Weights of a small GPT-style language model, trained from scratch on English Wikipedia: MLP 512 tanh GELU.
Each number is 128 + 32 x the weight over its row's rms, rounded and kept within 0 to 255. Layers, rows and columns count from 0. Numbers have three digits each. The size before them is the row's rms in percent of the matrix's.

# layer 11 MLP down (transposed), 512x128, rms 0.0442, rows 498-511, columns 0-127
110:078074146117168137112136137170095125152141161123100050163149117131107094088080133142139125109093163134088156130133096130117130113123132070139203161128109115146132121116206150123120164178113170116113125163131092071172159170160054129078174213156182132171068143080094193075117115103110163118130131132134122094062122123145126086075156161131107095150160184117172139125124131117134133157133
116:097079113125112095172117101107113185121107130085116152122140155102167162131113104146156114131166091123157150171171140169122168101078075095029052095077051131107135157173140099123135136128164108114203138140160141079150133157147128114153110112101117161162151159131122143151125119069142089160119150118134079108136127084124111118099200123157161126143170053201134159116123133100194106090153
110:111136164143106133136117131138146087109149163166156195123155154096184108162152138112171131078152140108115114069056120109131142121106113196116190142128118108114161104087119159054114091117102136107075136200145136157157173159129101099198146089111116137181084097126098124130165086115123173131051159170128070094097066105180147110121112154137118192090104177160144140111122082114101126148153
094:098077109151115132178139128100129198128145132184119158182160116113130139157160133087127157135132069073123125143079098125126131102116085131098080132172092141123141129146104133080080141135165181187224148167149162117128082104183074106072138088187112142096120085097112095129076108156155106117149161106166118134102140185145125191161140137094094087132133105168124152157048153091116123118097
100:119169073131155113031072070123097192095081071146141169044098139142132127132086112131146090115175148084180157169124156139136158118164147083160152140149096081134115161162140066143120130082126136111141143126134147109176142119137133144083127140137114149124184102161123147076164099115138160135158136156155157164097100113115193091164107091147161163127143133124052162130057163161132138114088
102:131129107138157142139102071149121134064127136151116154096133156128112144164095111122110165114047092155138088122155102154071145188113126118141147127217133143115110107117167151079119148139161106149092111173158111095154095105133107108106102106153182148107087176163095167090108155148102224150142161099167137085141085175073160167055127178072129150121177160164086135120093127079094153110131
086:075103113139141091132136118061084169121152056120144151080137079128102157177087126118117134187140130136165092128052220126120136120108101129119160147125158056160118174155133154124109167115139063132074108105175170152110137136139125147035083138148113147169110075130136198156145071159161115183164133126197186166104136155117155115138144131135117134109110113136111100106113128127099157151118
111:178156162114155146121091161176087131130079094169135167097130097136163143139093123114155128168161120144110155126109128158138155122129143092126120082148128112189145102118102156144197105114131124145108134134113094176061068100135182091139086122150128163125185159136201213080087087097131125162110092177176142106158105145135120118114100151093127095154133082071069079142135151066167185066117
116:121114129146109069125131076120154181064180116162139148087100150096158201119148175112121128142096155155122081147083175088127133159185137111104196133093108118089114106100102087117093104127119160091168137074138089132144152121106100191169086172089133105142138086128108081136118121091081170148136148104104139124070136138187158152182101135121058129172183107169124159121161121147096198165116
087:029148133164150153118159111086139153150121122207105120164117116066156129180127121167173141129124153111167127086118145177140111112123156174125099075154096131159130169136159089133127145144089092199193135157086171147090162122083161164132145145089116115117156140146042188124127123072120093128097103103126111094106186148135124095112142051106151153073150114109071127092082126155124128137157
096:107195087170159171092104174153103133100102130143137098136119134104115131078196143139108123126078111195105084243203083112111174120126165129113176111123156078150135163093138096144093191156152142146098068114118125072153131157134152145089137116070140161100139148148128056103116114126124156095134093076145143134144176126104156123154145137168119095170133112156105104110099136131089105061144
108:158084110116174108119132102125144140166130062115144145091193065159123057119162092166205083112121144170149145165131131167131135189089087120155138171106117150066146111121097160120164144169166089126071135080143078100090084109138134100134116089108136178157104152105153134151073122146135113117108171177122151128110160144185120122082097042152105117135114122128107112117119137081173186184157
086:154170128072151110134168113094147131094173104146144137115151132113124166118091123078104070170156164108124169130151144144106094072111116145148142128131146140135167109180097110044115092074068105130128123138080083135174086125114172161098100126113064184101118151153142174128130171095161118117150150152080097124101132159136100111128125127051104114176116152114091074092167133194169185127217
090:100166183138145061133158113146148156092104164108128147122095111089113163110130113146126116135085099121119059090085087103108123136118142121091144142097145138147105123135164108120141147135122127115115169036124107099152186204130136107076173145169148118217127093148096123114129163055113108131161144194203137137189145179092144130130196141151146155133128124117118164092183129172134108086056
# layer 11 MLP up, 512x128, rms 0.181, rows 499-511, columns 0-127
112:145095116089123136102113109126115168154092133079204161104168144098126140123128078152158101154091142128093156121174104146072168185117113105163148166150118089100149181175147119195179050165061125143110075113108155141105166129161123131104084138117157154123121086087143127168124145164138055178120132152111129122174156138107139103077158106162174119167120069183207118131092115082140146118120
103:134073174077157112163106178106087115131155141157225118149098179153104126110113158143109137125148114161105167120126080161089106117149202136134125082144134175161093093132152159166190071163067162135145164167086081086119094151135152134077132173149085144110142094168126089082111115116128095095164145161152154058165149133098158088167099103144114106125157088135147089139150177154129075115100
100:100126110100145085141088105118095146120082111087129170080178098110137163092132111156106114162121102121130104083158123128120170107080108092122085122070145118126202110105113175115154186147146078146143165135123100115125133184184073124134144131187141128070135220129170113122176090166082124063107118155090140162154188143086128147107147111088187111104063128132173133153150108074118084105099
096:137141083100122191130044112104117112112180144090168156118173182121095110089152149134109125148126115163092122144169168101129101102105100144127214200094125100080141129126149120152162144132124081078128114114141178134114146107150071126145120105093133146098083106151167113040133095120121121119079108077072155115156135174098080136108107149138158163087164200102139145103185126138082058132140
100:106176107124127121150095199094114151140130111116099120132081128175180070139157191157165080101144134117125124114121137160131101118139120167147179119065117153118158141090066081119079152164103153114088141114084137117094123108120121085141089133089150090195189120151108115165077148057099058126090101155109137135171177128131133147189118095107150136107078147174104081129149165086142187192122
093:095141090139144106156106081175140156081098027140103126181134083175162098145163118152167124115156128100141154125160101128202081105199143168128103154135162128093124109104147106069144177114147189130128151150109065131155088136130139135187096119144142130119176159094056089153136189071132179148124174182105126131130101114180098146158163158156127127141153142113125113092130117094152174076131
100:128157126115127133140131155095164163121113110144112135141145185132143240106123147159111073134105168115128126154118087072097138126180064161118114190166102152121087124107129172163125100158103085122111177097114154131101110144100098098146108097175125115157050150151066106185092138176101154135133166183142129113109146184148090081136148168048077141178158150117137121168142134136136060089117
110:145158129090136185145079166138133136110077127053166085069115113110091097110124072098154157138117092133144122175138062079104098133196182164176123091172117138103141147141110143128185119164178162167134163138136121108143158160185102015117167147144123182073178145073123117096145146114099110086126118115128134134088144113131109113197131149124105113169124107132161102079108156117142111154138
094:154167125131136167116067163020105127121154185169167145105204139160171115122165132145129140151101064137112128134192141104151117152154102136124157138113108101092106106122137169158133194150168141127124133124112097140153128113105143181092139180130113139094113164159108099092142148114142084103160129097167193114125087197115104067154158167101042084140122178095189157146150093135130096104118
099:132131121084118149166127127199105157121150111144124093113066061130120195103123104118146107168115134132134160145162177123183085172162062147198137074111121137110169106106198160126139119094061142136119105115166105133097170143142155123104152099135182189115130146163147166120131106115117143081116165119139083125133119174162132147159086076159183126122180102122080085191045147136124125162094
101:136125112071107099092113215160153130095114154138193157109110110124152107087152147119092152135087144217207086079106156145129102122126117148162099086123174113139107079124072156141194125127152158110255135140088108182139124151109140081101135120108117131087158125154158134180152128119117116170162146115100109065134114119163095146131168150096152140093123167153127142171132097143152151163109
094:120174172092114116154098151124045170113123198159113136191147133139128161146159174160166182093145113084142148112083144105138106131144075099081167080109125158153146168109115152152126139158137126119122143099137148138143143113167066118177129136198096072095147099114158031165102121125011136139128109129160117186122154125118146150071141098127156111121151119144139122175095138104093087149096
097:139183079106081082143089103136117060114097136140125123183134135156051142168156117128164028167082084116121178156149086110124125161067086149150108166083141125168106121126111102122105080106174143122073101128162101164106124183142116117073127111090155094061070116090093158151123166105171148135130115117098172082098098153137148168177135126099102138148137161133130171088134096121155145118092